{"n_layer": 10, "n_kv_head": 4, "vocab_size": 8192, "extras": ["capped logits"], "dataset": "wikipedia_en"}
Each number is 128 + 32 x the weight over its row's rms, rounded and kept within 0 to 255. Layers, rows and columns count from 0. The size above them is the row's rms in percent of the matrix's.

# layer 3 attention query, 256x128, rms 0.182, rows 84-96, columns 0-127
size [ 75  82  90  78  89  94  82  76  73  91  77  80  83]
[[ 40 124 114  92 106 148 109 115 171 143  33 158 130  72 151 157 122 124 107 140 111 119 137 131 191 114 112 110 127  87 168 123 199 122  84 151 161  99 139 100 134 164  95 147 144 215 126 154  96  92 120 165 174 153 152 139 129 119  52 105 145 103 133 130 123 124  89 123 170 129 114 100  94  81 105 145  87 120 126 164 117 166 144  70 168 162 177 111 148 115 164 145 166 101 102 114 174 149 131 126  75 147 105 170 108  90 130 140 120 154 132 151 114  38 166 112 174 105 158 145 100 126 133 176 157 137 162 165]
 [128 126 181  60 173 130 139  87 101 124  89 109 121 125  91  62 135 107 114 178 141  82 112 137 115 109 104 153 137 141 178 182  94 146 141 177 176 154 187 135 132  99 122 130  91 178  82 144 137  74  57 131  90 124 148 119 155 158  93 118 105 124 135 100 115  81 114  99 159 163 162 150 132 139 164 110 155 164 172 156 131 165  91 132  98 111  75 116 114 174 102 145  82 180 115 141 134 117 161 166 145 100 134 133 102 166 103 142  97 172 107  77 188 148 164 170 220 100  67 114 158 156 116 123  95  95 128 111]
 [105 129  80  82 147 159 135 174 142 100 144 134  96 117 185 140 106 118 124  66 173  96 149 186 115 127 102  44 140 133 228  87 114 125 116  75 121 154  98 126 123 148 171 133 117 108  82 125 141 182 123  96 123 135 151  86 115 175 138 195  94 111 136 125  85 182 103 123 109 185 213 152 100 161 124 139 170 138 132  98 130 139 146 143 155 143 164 132 105 152  97 129 114 133 106  75 178 108  86  87 156 132 154 102  80  89 135 189 134 131 104 122 120 150 120  97 137 160 147 165 121 109 132  88  73 166  73 142]
 [142 170 164 144 175 133 133 144 138 169 117  66 159 130 161 125  70 159 144 150 145  98 126  98 157 116  98 134 153 143 116 140 120 136 108 193 101 138 126 105  99 107  92 115  56  99 130 102 152 139 176 111 197 131 214 105 132 102  93  97  97 117  85 161 133 130  57 150 139 156 107 130 168 102 139 202 114 131 133 114 213 131 180  93 108 134  54 126 101 117 132  81 128  99 104 100 114 188  48 144 100 161  92 140 142 139 120  53 132 151 114 173 155 157 160 160 109 157 141 140 176 120 130 119 113 106 139 129]
 [ 83 150 149  97  98 106 161 157 106 183 128 127 129 104 157 145 124 167 123 127 114 130 107 178 151 145  45 139 156  97 173 118 132  43 140 148  74 110 146 184 128  85  85  95  78 104 120 102 168 133 137 111 212 111  87 110 130 107 119  95 125 100 109 104 117 146 141 158 136 137 120 126 149 166 155 160 149 171  53 174 136 134 149 168  77 195 119 128 153 149 110 145 102 121 157 113 149 138 141 125 146  65 115 121 158 200 139 139 167 221 108 112 109 132  96 149 115 127 133  95 127  99 129 152 154 113  44 165]
 [ 79  97 227 160 148 149 106 152  99  99 131 155  34 135 159 137  87 136  70 154 178 169 132 140 141 122 132 108 104 125 106  74 125 140 113 119 123  78 138  99 151 145 112 120 103 137 142 112 114 130  87  80 180 104  99 147 162  83 127 108 155 148 132 154 130 137 205 118 152 169  78  78 168 143 103 180  96  56  92 130 112 180 125 159  91 155 165  95  96 107 186 103 112 147 177 141 164 127 127 135  77  98 144 146  99 188 133 152 148 138 141 142 131 121 135 119 104  67 135 117 124  78 159 114 113 161 187 113]
 [144  81 164 118 105 127 125  94  85  96  71  66 138 114  90 120 121 101 143  89 118  94 108 115 175 113 179 126 158 139 140 115 166  94 112 195  95 159  94 118 142  94  92 175 182 179 186 150 114 145 148 139  83  45 124 157 122 150 178 124 126 131 115 144 140 147  88 126 128 167 127 160 133 126 189 158  94 150 153 114 137 120 197  74  86  69 106 161 123 192  89 104 154 161 120 162 172  92  94 140 100 108 142 158 107  99 146 155 140 131 177 118 157 122 126  72 163 116 146 128 124 160 171  70 123  72 113  96]
 [137 135 140 168  95 142  72 125  74 111 158 138 128 113 169 107 144 137 195 100 107 103  97 153 158 146  86  90 134 152 100  77 134 125  91 135 107  75  90  90  72 112 127 120  71 148 210  72 144 118 117 128 118  77  92 166 148 141 149 110 132  73 125  57 108 150 104 144  73 177 175 119 107 118 122 113 132 118 158 110 123 106 150 148 121 156 134 132 120 142 148 120 140 121 174 133 108 143 155 123  79 147 119  86 157 135 127 130 196 141  74 158 143  88 185 130 219 196 146 125 120 138 175 128 120 219 128 114]
 [140 136 142 129 139 144 203 204 143 114 112 120 127 130 120 113 160 155 157 123 129 117 134 131 119 123 145 133 161 163 140 115 105 128 158 163 167 166 243 140 195 171 155 146 135 112 149 125  96 120  83 104 150 125 145 152 162 171 123  98  92  95 150  77  98 126 122  46 118 118 133 119 134 153 177  96 166 124 112 139 102  99 112 165 145  74  96  84 100 134 197 114  64 149  96  93 192 132 131 116 137 104 130 125 149 173 131 115  70 106  77 152  70 120 122 137 116 103 134  72  83 148 148 133  49  79  94 123]
 [128 114 137 156 203 158 179  79 147  98 152 115 112 131 119 179 157  93 142 163 106 144 181 118 128 103 159  75 109  98  91 140 151 118 136 110 117 194  89 166 105 151 149 113 154  94 147 147 177 117 108  87  95 102  76  94 103 136 109  73 116  94 195 222  74  53 154 142 150 123 140 113 108 105 122 145 137  97 112 154 102 150 110 162 128 140 204 162  80  69 133 110 130  84 117 161 102 143 115 123 115  77 187 138 148 137 119 133 151 133 164 132 132 157 141 133  89 100 168 144  49 126 176  98 130 110 132 140]
 [ 88  87 110 120 150  81 202 160 133 139  65 130 102 152 113  73 118 127 193 149 143 140 127 123 165  98 153 141 176  98 154  87 158 126 167 141 125 131 154 152 147 120 170 173 125 124  99 126 127 118 142  94 144 168 136 178 157 130 133  72  90 110 195 107 108 111 154 149 150  50 156 129 132 145 157 152 133 120 103 150 146 135 153  78 105 139 203 153  64 112 120 124  78  84 109 108  86 142  89 124  72 140 148 141 162 108 161  56 127 186 190  89 119  61  88 129 117 113 125 146 105 113 161 137 117  67 117 165]
 [128 152 136 133  93 132 139 124  68 150 112 140 166 113 140 143 132 122  84 124 130 115 181 130 117 196 200 101  92 104  54 146 156 155 124 148 116 126 123 172 140  98 111 109 137 174 158 131 158 106 148 200  93  85  76 123 121  49 106 109 172 142  68 138 168 148 181 135 200 149 118 104 147 144  82 117 111 152  67 127 166 141 112 105 111 152 153 109 192 106  93 134 133 132 130 173 123 154 147 127 127 121 133 120  68 101 136 126  38 138 165 129 128 140  93 142 100 173 146 140 161 128  39  94 157 170 100 139]
 [131 160 114  86  96 142  87  90 121 142 194 138 117 156 165 152  89 117 169 163  75 195 137  75 133 126 122 162 127 161 126  85  97  94 128  71  88 151 138 142  82 133 145  58 160  97 184  99 150 108 187  89  82 181 104  77  91 159 178  67 107 171 108 124  99 142 143 165 173 169 139 120 153  99  66  87 135 129 146 108 112 156  73 183 134 187 179 152 119  94 107 146 129 101 130 144 113 154 125  75 113 127 136 123  90 157 153  97 155 102 134 172 177  81 141 121 134 113 145 115 153 145 132 126 153 113 147 105]]
# layer 3 attention key, 256x128, rms 0.178, rows 84-95, columns 0-127
size [ 73  77  84  74  82  87  75  70  64  85  75  75]
[[130 139  98 144 142 136 149 133 128  93 167 132 126  96 115 138 143 130 115 121 200 153 112  78 104 108 120 182 125 100 111 125 105 151  63 154  47 125 105  76 140 146 129 182 153 177  61 125 139 105 101  68  96 127 113 192 131 102 114 153 185 168 154 140 100  87 121 138  87 138  85 146 155 117  58  82 154  37 133 123  59 165 104 168 108 141 118 141 114  58  89 169 119 125 157  93 141  73 149 111 141 163 132 136 122 129 117 137 178 101 120  94 140 125 134 155 127 124 166 161 173 138 109  82 171 101 183 143]
 [168 140 127  36 130 192 163  87  95 126 112 120 150 117 125 136 154  98 156 133 109 126 201 172 145  47 133 153 112  98 151 114 125 155  79 170 151 144 121 167 188 108 146  91 145 119  86 124 132 165 184 120 143 138 158 101 151 108 158  80 119  69 131 138 140  74 153 144 150 141 134  69  90 113 114 119 175 120 154 116  81  95 146  68 101 156 131 105  80 103  65 138 104 148 118 145 112  85 181 156 112 114 132 136 170 150 111 109  93 156  77 111 133 138 165 180 150 122 149  94  95 204 125 153 187 131 107 153]
 [135  96 146  74  58 130  47 120 132  78 143 184 131 138 127 155 100 165  97 101 149 129 144 117 133 101 102 110  77  98 151 168  98  87 157 149  64 147 124 142 127 148  66 104 151  86 196 141  95 113 160 143 148 183 170 140 125  68 128 189 124 109 172 116 110 141 136 139 105  61 189  80  97 158 150 144 172 141  86 156 103  97 130 123 115 120  71 147 130 176 171 112 119 117 144 134 162 162 136 145 105 163 152 127  95 121 163 121  95 124  88 137 106 165 154 168 106 137  95 130 163 158 206 166 121 139 184 121]
 [ 87 193 139 110 141 120 113 159  87 190 111 112 161 107 127 123 144 158 107 157 132 103 114 154 144 120 112  85 106 107 133 119  90 107 145 171 164 135 152 140 159 110 128  91 141 145 160 137 129 203 114 128 135  67 173  86 108 180 121 123 102 132 140  97 123 110  49 173  95 106 170 181 110 132  93 115 112  74  48 138 158 129 124 155 105 165 116 129 114  97 127 216  99 124 190  95 182  79 130 128 190  99 146  93  98 113 119 132 113 144  89 217 109 157 125  86 139 173 137 133 118 155 101  75 130 103 172 126]
 [123 164 161 135 133 117 118 107 104 130 107 135 148 133 102 123 173  92 158 158  98 119 113 124 135 128  89  83  81  99 110  86 108 116 127 167 155 126 128  92 133 107 112 150 143 118 114 152 116 172 118 130 183 106 112 179 142 141  98  92 102  93 151 142 218 130 132 166  92  81 101 157 159 225 108 155 130 140  81 221 111 123 125 159  98  90 112  96 194 153 125 165 114 164 144 118  92  48 171 178 135 183 125  64 111 144 140 134 110 116 117 116 121  70 153 129 123  93  81  94 127 145 208 155 141 111 113 179]
 [164 152 112 122 160 138  96 140 145 102  85 151 184  79 141  71 177 150  86 160 179  90  71 112 116 137  85  73 167 132 151 120 135  93 135  96 134 193  86  89 168 149 114 170 154 125 181 133  91 111  99 136 106  95 135 131 167 135 113 135 115 174 180 128 153 123  71  97 207 125 138 176 165  65 105 163 108  78 183 155 116 155 147 111 162 113 130 119 128 151 114 104 167 121 129 125 126 124 185 151 129 151 120  82  46  82  99  84 164  96 152 129 165 122  95 131  98  92 166 157 145 129 133 131 158 104  89 152]
 [108 174  93  67 114 109 139  80  61 160 111 157 122 134 169 185  58  88 159 131 131 116 183 142 154 136 156  45  73 148 136 144 154 148  89 127 127 125 104 124  80 110 100 161 178  75 158 161 139 144 144  95  94 101 185 126  93 196 130  91 181 153  69 106 138  94 144 193 112 143 115  90 148 118 141 101  72 143 157 134 125 104 138 141 174 161  64 180 131 126 201 139 147 128 128 144 100  97 160 126 176 123 149 120 190 134 129 148 122 117 120  83 143 141 122 113 110 145 150 128 139 117 119 103 172  93  99 142]
 [126 142 138 145 111 150 139  97 117 146 189 152 215 149 134 105 124 102  92 120 112 133 102  76 121 114 136 123  97 153 148 114 177 138 182 115 101 177  69 139  92 170  91 101  60 137 175 170  67 109 139  95 124 133 153 133 158 148  97 134 116 131 169 158 149 113 125 215 117  95  57 121 158 120 111 143 124 107 180 166  84 110  52  81 130  89 113 196 148 139 132 145 100 109 140 107 120 136 134 139  90 133  94 109  88  73  76 130 105 101 183 135  78 129 160 116 165 168 178 132 122 127  85 150 137 112 158 178]
 [ 45  66 147 114  99 156 138 153 114  90 104 147 160 155 124 126 213  96 148 110 119 185  67 141 118  78 135 189 129  98 106 176 134 154 158 116  99 142 163 133 136 108  89  94 124 147 139  76 159 134 110 189  97 130 133 144 110 142 178 137  74 175 163 141  97 137 149 162 152  99 112 175 103  94 155  94  67 131 168 161 101  95 114  94 102 155 188 111  68 103 139 105  89 201 162 126 140 145 133 113 111 132 157 187 161 134 105 122 123 120 135 100 125  79  69 138 153  97 107 152 118 127 141 138 130  96  86 182]
 [119 101 161 146  79 137 158 170 130 106  74 149  88 124 155 186  69 155 145 131 126 149  79 118 115 102 151 100  85 142  86 121 153 104  99 120 138  80  76 123 139 112  94 140 154 110 164 140 111 140 143 187 119 116 106 142 155  48 101 127 127  95  63 129 117  96 117 110 116 154  71 151 152  96 124 185 122 158 133 125 138 178 103 135  93 145 151 139  84 165 161 101 104 109 184 135  76 206 127 136 142  89 126 135  99 189 121  98 123 124 160 132 182 134 115 189 112 129 132 226 124  86 185 138 122  98 194 136]
 [ 64 148 134 154 129 122 168 144  19 155 130 111 164 100 114 164 137 129 143 163 140 143 115 187 152 104 138 155 115 178 159 130 147  90 138 127  98  91 122 103  98  96  97 132 177 146  90 176 125 129 131 165  98 122 124  91 104 119 162 233 146 147  98 111 105  86 154 114 110 129 127 134 145 177  54 162 135 108 150 100 173 167 140 117 125 138 176  92 160 133  88 108 143 184 109  70  94  92  84  90 162 137 169  99 160  88  93 124 138 131  93 116 142  79 139 109 146 148  80 183 116 149 167  77 102 165 124 100]
 [126  90 112 148 159  65 127 157 157 156 181 164  96 156 121 176 136 144 108 110 105 140  77 108 102 116 124 117 143 144 124 108 136 176 102 132 120  69 115  96 115 110 199 160  46 155 121 131 148 184 119 115 172 104 191 112 217  79 131 112 186  92 129 140 132 125 158  98 171  57 107 128 123 136 148 111 143  78 138 130 144 112  84 161 177 133 145 177 170  97 117 200 129 132  91 127 141  73 109 127  79 116 126 118 156 139 173 124 105 150 121 110 182  78  77 148  99 141 151  99 163  95 119 146 109 115  80  95]]